Weights of a small transformer language model: 8 heads of 32.
Each number is 128 + 32 x the weight over its row's rms, rounded and kept within 0 to 255. Layers, rows and columns count from 0. The size above them is the row's rms in percent of the matrix's.

# layer 5 attention value, 256x256, rms 0.115, rows 101-127, columns 128-255
size [ 93  93  99  90  91  89  97  87  92  97  98  93  94  99  89 100  94  95 105  96  82  96 101  88  97  94  92]
[[171 120 120 115  75 160 134 108 123 140 134 140 135 117 153 119  63 103 177 136 143 153  93 117 118 113 126 208 145 106 131  81 179 108 134 116  95  53 133 198 149 146 138 121 158  66 111 160  85  58 146 163  91 154 121 100 131 132 106 156 166 177 147 120  83 140  79 134 132 183 122 157 127  89 123 118 182 110 144  75  99 183 172 189  65  84  77 110  72  77  98 153 178 107  94 123 128 110 125 111 108  78 129 163  95  57 145 177  74 148 100 161 165 113 135 129 120 130 133 122  67 157 146 150 127 116 135 104]
 [112 120 138 116 112 116 152 132 202 132 154 114 104 134 162 132  92 127 140 127 175 116 119 186  99 114  75  92 109 113 159 119 167 139 154  84 152 139 161 163 144 181 130 127 104 156 168 100 153 130 123 184 111 112 133 137 126 153 156 103 152  81  49 103 130  81 168 138  96  97  89 161 198 142 157 123 180 119 155 144 113  60  81  72 146 102 104 107 111 100 173 153  86 107 116 111 140 120 199 175 188 112 142 139 119 154 103 141 169 133  93 140 135  87 134 100  99 177  65 115 113  92 182 115 228  82 111 182]
 [129 146 140  88 107 143  36 115 182 112 152 108 170 169 117  79 113  80 116  93 147 130  96 188 147 129 148 141 111 123 177 114 132 153  98 149  76 103 157 108 125 121 179  95 108  83 204 137 127 148  89 132 149 141 168 152 144 136 110 174 115 112 181 113 160 136 123 231 115 148 188 139 126 197 146 149 139 134 160 118 127 168 112 139 168 159 157 110 180 223  88 120 173 136  89 128 169  85 115 168 132 116 137 123 144 118 134  89 101 106 140 127 104 120 139 178 114 126 149  31 105 120 130 170 131 179 162  99]
 [132 111 118 125 170  98 185 157 104 154 100 113 132 138  89 143 161  99 141 100  91 143 151 124 137 128  88 140 133 129  91 150 133  90  53 109  88 156 154 176 124  95 110 125 120 120  81 156 164 104 139 127 108 133  58 112  93 164  15  90 152 163 150  83 177 137 114 104  76 131 131  98 157  61 122  96 174 150 127 103 164 118  90 102 144 163  99 106 103 146  84 150 151 112 118  81 120 108 129 157  70 146 104 141 119 128  83 142 176 174 136  97 111 243  84 137 137 109 165  99  74 178 175 141 109 162 142 154]
 [134 104 133 168 129 174 122  51  83 101 123 138  94  90  68  83 177  65 143 150 138 120 158 125 123 103 124 131 145  90 113 127  32 121 106 112 203 101 130 119 108 132 111 109 105 100 181 143 121 101 203 124 146 129 156 111 117 145  96 139 117 190 110 162 182 143 159 197  95  96 179 131  94  92 167 174 145 159  76  97  88 122 126 126 153  73 118 126 136 213 104 162 121 154 132 141  93 166 134 116  39  95 150 149 156 172 114  83 116 137 124 115 140 124 106 177  69 148  96 162  96 121 113 133 103 169  42  59]
 [126  90 136 181 129 130 116 140 134 118 151 148 151 130 151 167 132  87 186 132 130 165 126 101 168 128 119 136 145 140 114 166 115 143 102 133 172  41 105 139  86 176 103 102  87  62 150 106 134 164 133  98 168 131 158 107 202 127 129 211 115 161 126  94 121 124 126 169 129 191 152 114 108 116 133 134 158 137  40 138 131 149 156 123  73 147 105 152 105 108  60 141 175 148 151 107 187  84 117 118  83 123  92 190 199 184 149 140 129 108  96 112  82 171 190 128 154 160 161 102 138 133 113 121 111 102 103  97]
 [120  94 125 187 152 137 146 177 111 114 192 112  90 150 136 103  57 154 108  96  80 162 138  74 136  92 119 122 192 124 111 109 103 156 158 145 136  75 146 174 163 104 126 145 112 149  90  74 124  67 119  80 105 149 129 113 120 180 127 136 131 116 138 157  75 114  95 135 181 150 170 153 122  89 170 162 123 131 121 158 136 121  66 133 112 183  78 120 170 166 180 123  94 107 133 101 167  87 159 178 120 109 133 175 119 103 165 146 200 135 143 110 125 143 115 130 118 161 170 114 113 109  82  37 141 142 105 163]
 [205 156 210 143  67 132  93 134 156 117 134 117  46 102 117 213 135 159 168 161 155 156 175 159 128 135 153 131 125 166 140 149 107 195 166 160 103 142 153 137 122 112 129 146 125 134 131 137 157  51 180 115 105 136  77 140 132 102 100 167 118 133 162  57 152  99  99 132 178 184 163 102 111 139 119 105 132 143 110 125 136 144 153 104 100 131  91  98 124 114 149 113 152  87 215 156 139 116 103  96 174 103 103 112 110 114  98  87  83 117  97 114  66  86 105 126 157 130  85  63 109 147 156  65 160 114 107 125]
 [136 135 152 127 116 162 139 164 158 183 138  96 194 141  51 148 132 130 143 116 108 129 166 155 104 122 175 130 191 158 156 107 136  69 144 108 146 185  60 146 128 135 145 136 186 132 118 106 115  72 134 103  85 139 127  89 111 105 116 209 152 166 134 165 143 103 197 114 140 187 162 117 105 147  88  86 138 163  97 151 164 107 121 113  89  85 104 170 120 183 162 104 118 127 129 169 148 150 102 164 176 158  99  76 163 132 130 132 164 132 144 159 161 124 130 114  46 191 112 157 127 133 113  83 112  91  90 110]
 [149 149 138  82 133 115 162 133 137  88 104 100 140 136 133 108 195 109 125 121 104  96 156 108 118 131 134 105 108 101 153 147 176 120 126 134 180 124 145 114  98 111 145  64 150 121 182 204  93 151  96 101 113 142  88 114 128 155 157 165 114 116 166 142 160  92  84 142  93 109 145 103 156  88 162 112 168 123 131 192 118  87 116 128 160 184  84 137 147 118 134 162  89 110 129 157 123 112 134 131  77 108 128 165 122 128 114  83 121 131 160  74  88 114 137 139 171  91 126  77 118 165 161 102 189  96 118 121]
 [162 150 121 171 156  91 111  87  92 144 109 131 131 104  56 180 120 140 100 100 144 107  92 143 130 157 125 161 144 165 135 160 169 135 164 118 116  52 110 150 171 152 129 134 161 115 148 162 181  71 195 156 150 155  98 147 117 160 146  87  92 134 120  95 149 115 117 100 147 227 166 137 122 183 124 133 100 119 110  77  88 105 121 123 210 123 135 118 178 105  88 130  84 137 136 147 129  41 156 151 122 157  87 109 129 143 166 110 183 115 213 107 122  71 148 176 127 147 154  81 142 113  94 148 121 110 129 123]
 [134 136 103  84 124 115 150  79 109 131 114 124 223 179 117 167 122 126 103  93 190 121 127 116  94  83 114 125 163 104 115 163 169 139  90 121 139 161 142  99 182 128 177 154 165 128  65 160 116  98 141 113  59 144 190 139  97 148 141 134 105 143 139 106 177 154 138 125 127 146 116 187 141  93 147 148 136 143 113  97 132  76  89 148 142 143 130 114 171 104 136  97 151 139 126 104 199 120  73 140 143 134 117 113 180 131  82 154 113 150 153 124 202 198 127  80 138  86 119 175 131  73 121 155 111 103  94 144]
 [133 155 167 147 162 149 123  72 114 138 127 121 208 135 167 148 144 148 168 135 112 176 110 159 173 151 152 105 163 125 173 167 176 197 175 102 120 144 126 102  73 128 134 135 131 132 138  86 130 114 141 103 119 129 122  74  94 119  83 121 120 152 119 105 124 107 114 135 127  88 125 195  95  90 147 121 129 165 125 154  96 118  90 105 114  95 116 101 106  58 134 105  76 139 141 118 142 103 143 148 150 151  99 143 163  69 102 163 139 118 114 151 156 189 137  67  97 104 169 120 172 110 144  97 153 180 162 137]
 [107 113  94 127 122 144 167  74 155  97 155 133 136 211 147 113 114  30 162  67 100  97 170 146 131 185 187  90 137  98  98 128 155 157 100 107 169 104 141 142  77 154 139 136 100 138  75 148 142 142 141  51 120 232 164 115 101 151 139 131 122 154 144 152 151 151  98 167 138 178 107 158 156 155 123 165 135 101 117 137 138 101 134 153 175 169 100 123 183 129 132 154 119 130  73 100 181 110 180 150 137 119  94 148 116 183 124 109  83  88  99 157 124 126  86 131 154 135 136 110 139 186 163 171 104 199 160  95]
 [ 88 108 118 131 177 131 129  71 131 109 125 121 178 124 114  86  92 176 115 146 179 111 146 174 145  96 142 126  97 113 151 202  88 113 107 151 135 128 163 101 124 130 141 134 137 167 115 153 151 128  84 140 144 136  85 156  62 144 155 110  88 138 104 163 158 129 193 146 167 147  84 122 119 158 169  86 137 122  63 151  50  87 167 138 107 153 153 136 131 108 101 138 153 146  62 175  41 161 150 128  82 132 174 103 177  74 121 162 118 161 142 147 118  49 108 125  89  85 108 154 129 156 142  90 154  99  84 138]
 [112  86 117 207 118 158 120  67 158  92 152 207 111  86 127 150 111 111 144 113 111 183  92 152 170 208  86 155 129 123 119 165 131 119  69 106  97 153 172  96 131 127 135 177  97 140 163 124  94 100 125 131 188 142 130  83 149 149 123 160 109  90 146 108 131 117  93 133 118 169 106 147 114 118 127 180  67 102 139 135 126 143 140 153 141  73 124 140 146 134 164  66  74 132 133 126 205 104 118  96 108 130 128 103  68 154 163 156 111 163  91 128 101 157 100  85 168 173 122 123 166 106 136 176 181 126  91 145]
 [145 189 146 178 131  94 125 148 119  76 133 114 131 130 126 118 128 119 139  99 142  76  94 130 155 115 124 100 168 168 206  77  66 154 146  81 122 126 114 115  86 114 149 161 172  89 170 138 126 152 120 114  85 161 158 107 212 140 151 167 158 149 101 100  93  65 175 129 136 106 126 139 132  58 123  80 115  90 139 127 101 141  89 119 152 158  89 110  52 161 142 147 177 160 130 140 167 125  80 141 121 103 130 122  86  68 139 107 158  70 161 198  95 128 141 169 128 169 100 187 113 103 131 124  93 101 105 168]
 [112  91 102 151 140 116  99 133 151 115  71 126 133 108  71 156  81 124 140 104 112  38  90  85 162 130 145 135 107  81 191 155 101 144 116 144  84 160  96  97 197 119 152  93  75 150 115 161 139  65  82  83 156 179  98 149 188 142 145  73 126 140 161 156 138  81 111 146  97 159  96 123 154 169 146 129 105 114  97  99 173 132 109 124 141  73  48 145 144 131 102 175 111  77 124 141 148 141 141 158 189 142 135 138 141 129  92 151 133 187 128 138  97 105 172 142 142  98 138  65 136 124 178 105 131 116 137 118]
 [192  98 115 158 137 161 116 105 176 155 108 179 188 170 167  93 112  73 170 134  97 155 120 151  71 129 163 166 121 153  51 142 151 106 134 120 140  87  88  94 133 112 117 156  79  83 124 125 105  95 133  40  78 161 149 147 126  86 198 126 163 169 119 144  57 113 131 148 102 106 138 132 137  82  95  86 147 142  89 100 154 140 139 143 188 109  30 149  87 141 114 116 137  99 188 136 158 105  76 107  93 153 114  96 125 126  85 191 122 162 166 130 187 116 126 173 112 126 162 120  67 103 158  83 204 138  99 171]
 [199 146 132 136 109 148 147 144 152 154 150 143  80 122 114 151 161 121 124 140 115  92 153 160  53 110 155 114 120 152 162  99 142 171 126  99 143  66 150 121 109 192 163 112 130 158 112 128 175 143 159  71 151 169 114 139  83 142 148 149  83 126 213 135 148 115 131 118 140 155 184 142 198 104 112 155 148 132 110 133 127  91  78 147 124 109 164 138 107 166 153 124 174 123 186 156 170 122 128 185 127 114  76 161 123 167 114 129 152 170 188 115 172 152 141 184 104 139  74  74 100 132  93 120 119 153 128  49]
 [115  81 144 124 151 120 137 149  87 176  99 158 120 161 139  91 132 129 144 171 100 112 126 187  88 117  98 172  99 125 152 137 101 142 124 186 103  83 138 106 148 161  96 103 148 112 107 128 150  72 116 170 101 101 189 128 179 148 157 104 163 173 104  82 154 122 117 177 175 113 147 145 124 113 143 117 169 170 127 105 227  96  99 160 113 122  99 149 126  67 134  91 124 138  97 102 170 110 140 161 157 107 130 107 130  53 101 129 113 105  95 178 128 100  87 124 125 123  64  69 143 105 133 148 125 127 115 188]
 [103  99  86 175 148 126  75 156  41  62 109 114  90 137 121 142 139 118 150 143 177 107 177 144  84 142  99  77 106 157 127 108  85 121 143  88 100 118 169 127  60 145 142  97 150  78  47 113 132 141 109 105 128 135 109 178 154 136 113 128  90 130 135 124  99 172  87 135 156 100 188 100  93  95 173 127 132 121 134 112 142  87 149 170 108 107  90 134  80 115 122 122 142  24  88 140  84 140 145 196 189 116 115 151 131 162 111 113 176 156  46 193 119 128 128 221 145  87 164 114 134 119 107 117 102 103 128 150]
 [167 108 113 158 104 130  95 108  63 127 158  94 163 185 120 136 221 152 150 104  96 163 189  76 169  71  93 186 136  50 182  99 103 161 141  72 141 151 110 132 159 102 174 160 133  76 137 151 102 116 150 123  78 143 107 124  65 118 134 131  91 107  62 190 159 110  75  69 129 141 157 170  76 157 140 184 121 146 132 165 150 140 139 172 128 144 138 131  99 162 118 154 140 112  74 165 113 175 102  62  91 113  86 131 152 104 132  76  80 159  82 144 120  84 155 125  74 101  80  71 159 185 152 131  84 122  96 150]
 [138 145 127 137 122 222 141 118 159 120 106 165 116 104 160 113 144  85 141 171 116  67 122 158  96 168 181 128 123 180 121 144  74 142 119 156  86 104 195 124 123 151 115 112 134 101 123 127 114 175 145 112  40 144 140 102 192  53 117 139 171 189 151 116 127  54 129 133 109 140 159 141 126 131 108 203  62 145 134  99 127 138 138 148 136  48  85 159 136 158  98 120 166  98 171 165 111 206 135 109 214 122 131  96  96 155 150 164  80 159 133  72 148 132  99 157 153 137 162 137 151  99 129 125 161 104 148 155]
 [ 92 127 162 122 136 127 128 119 108 204 106  38  90  99 165 135 107 104 123  70 139 101 110 158 155 138  87 132  85 154 105 124 107 104 126 100 150 171 142 113 115 138 153 118 122 120 125 153 112 128 105 186 160 103 169 115 153 114 177 153 176  60  51  94 118 129 111 154 174  88 139 173 115 104  70 183 113 131  87  93 159 143 144 124 104 169  51  80 178 154 129 120 141 174  62 113 154 156 160 107 142 119 151  82 206 148 116 123 127 133 113 104 175 189 100 152 205 164 107 104 136 164 151 158 100 101 119  95]
 [181 212 118 140 110 167 112 150 112 100 160 179  65 154 131 112 130 150 112 123 114 114  77 122 145  90 120  82 125 145  73  55 143 173 134 157  96 153 152 112  83 152 142 103 140  91 128 111 130  55 149 148 123 167 139 133 193 119 187 107 163 150 179  89 125 115 103 121 109 124 109 121 115 147 163 127  95 101 133  93 137 164  99 166 181 137 107 221 182  98  77 119 114 118 160 114 102 148 158 132 153 158 123 163 130 167 112  64 124 119 137 123 163  69 177 120 127 152 124 160 137 162 101 121 187 105 187  80]
 [138  82 132 106 148 123 112  88 123 142 116 103 101  87 111 156 111 168  92 122 169 103 133 101 120 117  85  69 124 159 137 174 130 159 138 151 105 165 100 100 132  94 114 137  64 122 149 127 108 148  94  75 136 124 104 135 125 136  97 117  98 147  67 147 100 103 162 102 151 154 163 125 123 136 123 117 147  84 128  77 145  75  78  87 131 100 103  98 183 147 127 133 162 162  90 164  89 113 104  98 106 141 171  64 135 180 126 177 143 153  81 181 135 135  88 149 164 126 105 130 139 157 112 132 157 109 114 181]]
# layer 5 attention output (transposed), 256x256, rms 0.078, rows 101-127, columns 128-255
size [ 91  94  98  94  94  81  96  87  92  97  97  95  92  97  92  97  96  95  97  98  82  98 100  91 100  95  94]
[[ 91 131  99  90 131 114 162  65 112 129 135 110 130 124 170 122 107 151 136 131 176 161 114  83 105  81 175 122  74 131 138 164 105 102 132 195 142 125  94 187 101 177 119 122 152 116 150 119 135 119 155 109 127 157 117 145 106 122 174 142  86 120 109 139 117 122 192 161 106 136 146 127 141 107 125 152 122 144 123 168 100  14  98 133 107 121  76 136 115 156 119 129 185 131 197  80 109 194  78 154 105  86  91 148 176 149 146 111 124 140 114  89 161 127  89  91 158 124 136 158  81 132  95 125 145  94 178 152]
 [114 179 135 123  97 157 197 111 137 137 122  62 130  91 164 111 118 155 146 183 130 101 159 123 195  47 137  78 107 131  98  91  55  90 157 157 150 106  89  94 163  92 139  71 131 119 107 141 121 100 153  64 124 138 143  99 103 162 127 125  87 192 157 155 109 133 147 158 103 186 130 145 121 119 145 130 163 169 106 161 146 189 129 196 111 115 114 146 206 106  98 133 141 172 105 116 134  94 103 105 107 112 103 125 110 147 105 106 150 185 139 143 179 120 179 156 110  99 154  75 178 138  37 143  85 137 151 110]
 [103 130 106 106  94 142  97 143 133  96  96 123 173 125 152 107 149 176 144  96 105  54 159 116 112  94 196 127 168 114  90 191 118 138 124 151 172 116 110 172 143 107  89  85 103 137 158 103 167 110  86 117 160 107 169 125  85 126 115 102  85 147 136 160 157 115 178 149 133  81 101 102 110 132 125 138 123 108  50 113  70 116 202 124 131 120 154 168 152 103  98 157 140  42 193 118 125 143 124 102 117 126 132 141 160 143 173 144 112 136 127 111 102 141  93 169 185 116 186 111 132 112 178 134 129 165 152 121]
 [ 93 146 148 114 127 137 155 136 105  98 109 123 134 188  79  79 128 104 128  98 144 107  92 182 193 152 122 127 124 171 133 142 120 189 107 100 129 116 119 119 131 148 142 124 175  71 114 173  69 138 137  99 134 167 124 120 115  97 152 142 141 152 149 105  94  90 131 173  94 123 136 134 123 140 119  95 122 137 140  91 122 129 126 103 138 145 145 145 137  97 153 107 194 186 125 152 119 106 160 165  60 185  90  43 151 143 131 138 126  63 138 118 148 114 154 145 121 126 138 130 205 170 119 108 135 130 146 129]
 [131 132  63 130 124 122 100 116 179  96 124 122 131 120 167 129 141  93  87 116 114  81 102 137  97 129 117 145 117 102 142 140 199  90 109  78  54 177 140 121 128  50 134  86 184 129 119 144 205 118 124 162  95 151 113 112 108 197 120 134  68 148 109 118 113 129 153 109 164 102 141 132 126 155 111 121  71 106 187 140 135 150  55  90 104  89 112 129 135 122  91 140 111 139  85 110 125 164 188  77  93 104 123  63 133 139 140 152 153  86 159  70 112 145 123  62 174 170 117 152 193 178 160 150 119 147 105 196]
 [ 98 135 143  76 144  54 159 118 113 120  69 126  72 112  74 182 156 112 103 148 120 153  78 173 148  89 146 134  95  70 157 189 117 100 146 125 108 176  73 105 126  91 127 141 190 153  87 140 115  83 194  90  68  85 127 100 112 112 172 121 164  75 138 170 171  80 119 155 143 106 129 153 127 130 105 139 103 157  94  93 105 121 109 157  83 129 126  56 144 168 140 111 175  93 142 151 111 138 121 102 148 145 108 120 147 130 113 157 141 171 182 121 159  94 127  88 106 107 102 128  82 129 120 138 130 139 174 128]
 [133 174 157 191 126  99 112  84 134 120  86 157 136 106 106 168 135 105 173 125 130  80 119 131 172 144 139  50 132  47 101 137  95 154 132 137 175 137 189  94 113 124 133 167 153  90 141 164 178 182 131 122 187 164 107 142 107 115 167 146 151 118 122 147 145 147 118 115 111 156 115 173 158 145 165 128 116 172 144  68 139 168 155 146 175 109 153  58 118 128 143  89 144 152 101 143  78 125  96 152 127 120  36 128 128 134 114  73 124 187 122 152 153 183 193 116 174  99  76 126 156 149 119 176 174  64 157 164]
 [107 145 176 157 199 128 127 133 185  95  76 167 169 123  93  93  79 172 129 144 195 114  79 124 119 156 182 123 126 127 106 154  27 135 118 169  98 160 121 139 144 109  84 177 139 208 154 174 141 140 161  72 179 114 157 152 157 136 108 176 104 142 132 188  86 102 116 155 100 125 138 115 135 131 151 159  97 120 141 144 112 133 141 151 219 165 168 107 130 163 133 110 126 106  97 114 177 106  97 116 119 134  92 144  71 130  76 120 158 171 108 201 145 127 179 185 146  95 116 105 130 136  92 123  95  96 112 162]
 [ 82  90  94 113 106 138 109  95 115 158  97 173  94 162 170  66 130 139 141 154 125 162 147 165 153 140 148 100  96 117 162 154 135 115 146 147  56  98  78 145 139 195  98 166 133 123  78 176 135 138  88  72 175 180 105 145 112 170 120 186 108 111  99 148 202 118 102 159 122 139 152 129 128 101 144 106 120 101 105 118 123 187 144 166  83 152 100 144  95  99 139 147  80  93 104 135 102 112 197  93  71  85 120 153 137  98 147 159 134  77  74 203 100 105 122 109 128 162  80  91 177 169  99  93  88 107 131 104]
 [152 167 178  98  69 112 135 156  99 140 125 120 143 123 114 175 100 154 157 128 135 104  86 115 150  99 156 177 128 136  70 100  69 159 153 180 114  72 118  91 119 164  98  76 129 104 169 149 180  99 101 160 133 150  82 147 161 171 211 114 118 117 157 122  70 135 126 164 138 104 177  99 123 124  64 162 109 145 166 104 112 187  79  79  93  95 103  90 141 178 118 131 125 116 124 149 160 101 132 134 142  54 112 118 119 176 181 188 100 114  90 121 137 126  91 206  96 152 160 136 154  90  97 123  61 156 128 118]
 [ 54  60 164 158 166 122  93 126 129 136 162 132 165 168 118  89 143 139 189 114 125 131 222 135 150 106 194 132 129 196 141 149 173 111  87 123 127 182 126 121 118 133 151  84 147  98  91 164 164 223  97  98  90 134 137 107 133 120 114 117  92 132 147 171 183 141 105 127 186 110 125 182 169 181 108  54 111  80  92 160 157  99 117 136 152 168 175  57  98 125 164  97 121 124 158 142 148  79  96  79 168 121 102 159 142 105  47 159  88 113 105 124 157 153  87 113 141 172 119 163 161 122 146 118 115 129 184 126]
 [131  88 114 125  96 143 116 113 103  70 106 135 181 147 100 130 112 120 200 140 113 119 119 173 175 106  98 102 124 179 183 136 126  68 196 114 154  71 124 111 113 154 140 208 128  99 191  59 150 127  62 116 163 148 133 102 137 115  78 111 157 113 160 140 141 110 108 181 174 120 132  75 144 137 115 130 147 122 131 117 164 124 161 127 107 133 122 117 113 152  75 139 181 111 110 120  81 140 109 198 194 135 174 125 138 129 162 127  49 123 152  96  48  97 124 149 130 149 134 115 144 142 116 117  67 142 158 115]
 [160 178  61  96 149 137  81 151 144 101 102 132  63 167  96 134 134 123 158 184 115 163 116  94 148 130 121 131 119 170  42 122 141 112 187 153 162 151 199 129 134 179 108 123 107  92 116 109 186  99 128  92 103  95 154 124 159 109 140 145 192 150 138 141 144 201 114 200  92 166 161  84 152 100 125  61  97 163  95  92 155 126 120 123 148 135 174  88 139 167  85 151 135 119 106 102 143  85  66 135 125  97 199 148 105 109 152 140 122 123 120 144 168  73  99 129 136 107 142 135  97 129 113 160 148 116 123 116]
 [ 47  96 111 145 121 117  43 179 151 128 120 148 139 133  90 102 157 124 135 191 132 124 144 178 171 129 133 114 130 119 160 169 128 155  95 132 116 124 103 104 170 170 159 122 191 107 153 168 174 140 145 170 118 133 157 188 211  89  99 133  76 129 172 117 144 128 119 159 100 125  96 139 143 149  96 116 131 110 108 115 133 119 140  89 148 101 187 136 163 125  99 183 148 142 149 134 121 115  55  82 110 105  95  83 156 165  75 164 152 136 158 109 182 133  93 134 108  85 103 106 116  98 145  73 189 124 132 124]
 [140 157 164 141 101 171 156 135 179 163 147 198  83 116 215 134 127 132 130 167  94 156  85 128  78 168 156 121 135 155 143  59 106 188 101 112  54 163 119 138 172 156 130 142 180  95 118 103 139 103 122 103 150 132 150 126  89 140  79 141 159 108 144 132 149 142 150 121 148 153 128 112  67 133  77 190  83 106 154 148 169 148 103 151 138 163 157 178 166 112 143 163 191 100 168 173 150 151 137 139 146 156 138 143 131 174 118 126 123 124 151 158 106 181 137 143  70 112 117 130  56 132 110 201  98 168  99 144]
 [ 74 113 186 133 175 117 159  93  95 123 138 109  41 134 112 106 137 180 150 170 103 137 121 125 168 102 149 162 137 114  93 146 189  58 135 191 160 118 147 136 131 102  70 112 123 152 112 167 208 150 130 123  61  88 102 113 166 167 157 165 175 127 113 185 141 108 148 176 154 145 166  81 139  50 160 100 147 116 120 127 143 193 158 142 110 112 109 149 165 173 101 196 120 138 154 151 155  96 139 163  63 137 196 105 129  81  89 110 123 149 177 134 168 105 154 114 119  73  68 107  80 113 126 110 165 130 125 148]
 [132  88 101 152 113  42 129 148 123 100 128 142 117  60  86 108  85 120 168 145 168 165 168 139 126 118 146  54  82 106 126 200 154 127  76 119 113 115 113 120 133 159 164 144  58 177 127 133 170 176 159 119 114 124 107 168 110 147 117 166 191  76 148 108 155 122 107 118 121  87 139 168 114 208 160 185 112 211 135 109  95 113  75 176 106  79 154 129 182  86 125 122 120  79 143 155 105 109 125 115 149 190 224 117 123 135 114 127 147 175 157  77 177 126  89  61 212 182  95  62 154 125 124 107 198 139 134 131]
 [103 104 152 101 157 154 116 136 103 140 178 110 182 154 126 122 155 149 133 133 178 171 112 164 114 170 156 151 147 151  46 187  76 191 185 117  85 170 122  83 136 111  58 176 123  87 131 126  93 150  53 167 130 113 151  75 145 120  63 109 140  80 168 161 130  91 153 178 146 155 138 169 106  95 143 190  79 118 111 167 160  94 136 153 155 186 194  60 172 145 122 115 145 123 128 106 131 147 116 107 135 119 107 114 132  68 115 109 169  82 110 184 112 135 119 131  50 137  89 120 160 154 154 132 139 145  78 161]
 [108  83 143 147 108 111 105 138 130 114 131  76 115  84  91 103 161 144 136 139 181 104  67  84 187 145 121 128 138  82 108 133 121 164 145 148 156 168 172  92 134 134 159 151 111 164 125 154 165 140 144 125 143 117  95  99 163 182  96 194 130 126 103 151 226 154 161 118 156 161 131  66 164 183  91 153  99  77 152 161  61  97 105 154 103 133 153  90 159 142 116 134 114  94 143 143  64 110 158 168 135 128 145 130 164 139 124 213 209  84  87 160 150 121 109  75 132  46 116 130 124 121 147 136  98 112 139 138]
 [107 108 108 131 104 100  89 180 175 119 136 105  87 140 158  97  71 137 112 127 147 147 112 108 130 115 140 117 141 128  83 114 115 150  82 153 139 174 155 134 137 124 108 119 221 116 175 127 115 101 127 121 127 202  97 128 168 153 176 137 117 131 157 137 110 121 135 178 113 156  97 144 127 182 141 119  99  87 123 119 154 154 149 162 165 107 124 107 141  87 118 157  85 133 157 102 147 142 127  79  88 145  80 102 119  71 131 133 117 172  47 157 122  98 152 130 170  46 171 156 217 106 149 120 185 151 107 114]
 [144 148 191 121 157 161  92 158 123 134 123 112 111 124 113 180 133 143 151 106 120 163 117 107  74 160  93 126 167 169 128 118 119 134 100  68 135 150 127 119 125 126 132 162 123 138 102 171 144 151 133 126 154 141 100 133  99 108  59 111 113 108  47 160 176 104 197 144 105 145 162 158 101 120 120 118  40  89 174 130 128 114 153 108 156 118 161 153 115 166 124 112 147 121 146 162 105 129 153 109 131 140 155 103 189  81 181 208 147 162 121  52 116 101  98  81 135 101 143 120 139 100 129 176 178  89 146 126]
 [149  62 130 110 105 103 144  60 125 104  88 155  74  77 108 141  92 126 146 126  99 135  36 159 127 140 136 163 156  83  54 142 176 138  38 155 163 143  67 100 155 135 104 102  67 103 138  75  91  95 150 142 132 154 150 108 124  92 158  77 131  95  76 144 145  94 184 150  86 123 101 138  65 166 160 112 122 162 155  73 171  99  83 137 127 171 127 151 147 137 133 156 162 161  80  84  71 118 114 111 165 132 133 152 133 118 130 131 123 144 149  87 180 125 108 125 131 144  98 137 160 146 141  47 125 119 182 131]
 [157 130 129 103 159 204 170 124 135  73  88 146  74  77 161 119 121 141 116 151 193  85 146 105 121 135 141 119 128 103 112 119 112  72 119 120  36 107 140 107 194 114 118 145  80 166 209 121 112 113  88 114 120  95  97 161 148  46 128 163 143 103 164  98 157 132 165 109 102  50 129 144 140 127 156 112 100 154 153 126 100 107 131 141  79 101 113 136 119 125 120 149 128 169 129 174  88 214 157 109  84  80 177 147  68 136 108 120 103  99 211  98  85 113 141 138 113 164 146 144 129 148 142  72 115 143  81 153]
 [148  89 144 172 102  48 115 120 101 198 171 142 138  77 158 142 152 192 125 157 136 124 143 125  82 143 149  80 116 117 187  48 187 174 128 140 137 146  90 143 145  85 133 110 117 158 147  49 158  90  76 114 151 120 114 143 140 170 122 154 150  97  87 164 114 133 154 111 118 107  73  99 164 129  91 134  96  62 119 161 134 155 103 135 167  56 133 162 119 141 105  96  78 176 138 123 115 125  80 146 116 158 101 112 150 108 187 139 157  72 102 149 112  69 155 104 188 148  97  93 120 133 168  72 143 130 129 151]
 [131 118 100 124 113 166  93 131 165 193 174 107 175 163 110 166 173 114 219 159 118  77 125 137 150 132  40 130 152 157  94 130 154  88 138 135 111 106 120 156 104 122 167 129 136 160 121 155  68 125 157 136 116 110 142 114  76 113  31 121 152 138 147 149 109  94 169 116  85 129 131 116 111 133 184  98 142 140 137 149 142 178 139 127 156  94 129 158 149 108 164  89 141 136 167  99 167 159 158 145 145 174 130 158  49 100 151  89  73 100 153 119 125 136 101 165 147  85 124 146 164  70  81  94 181 128 180 117]
 [146  70 109 141 126  99 160 137 160 155 101  65 137 172 115 175  83 124 118 116 199 101 203  92 125 114 156 165 149 109 113 181 151 167 128 129 145 144 108 101 125 142  86 122 132 130 180 115 145 189  99 128 156 163 112  62 111 157 151 193 143 101 119 135 127 151 105 117 139 123 123 103 150 127  82  72 148 112 173 135 181 142 121  99 125 128 156 110 118 102 145 148 122 107 170 163 113 160  84 179 101  57  76 137  83 126 154 145  92 180  72 147 116 134 102 128  81 126  93 136 133  23 144 148  81 123 195  85]
 [134 193  73 125 105 104 158 147 100 193 170 129 129 105 116 128 157 141 103 138 142 167 104 184  96 169 112 171 124 160 110 154 163 107 186 139 109 168 141 165 168 110  84 176 108 151 151 161  92 139  99 154 145 104 104 105  86 111 116 118 140 128 200 147 128 168  79 135 117 128 136 115 162 154  83 112 173 109 123 116  92 162 150 207 137 182 124 147 113 129  89 156  40 134  69 114 152 116 135 142 145 128 145  63  92 139  98 144 166  62  95 109  87 180 151  91 109 174 152 148 146 157 101  99 120 125 117 136]]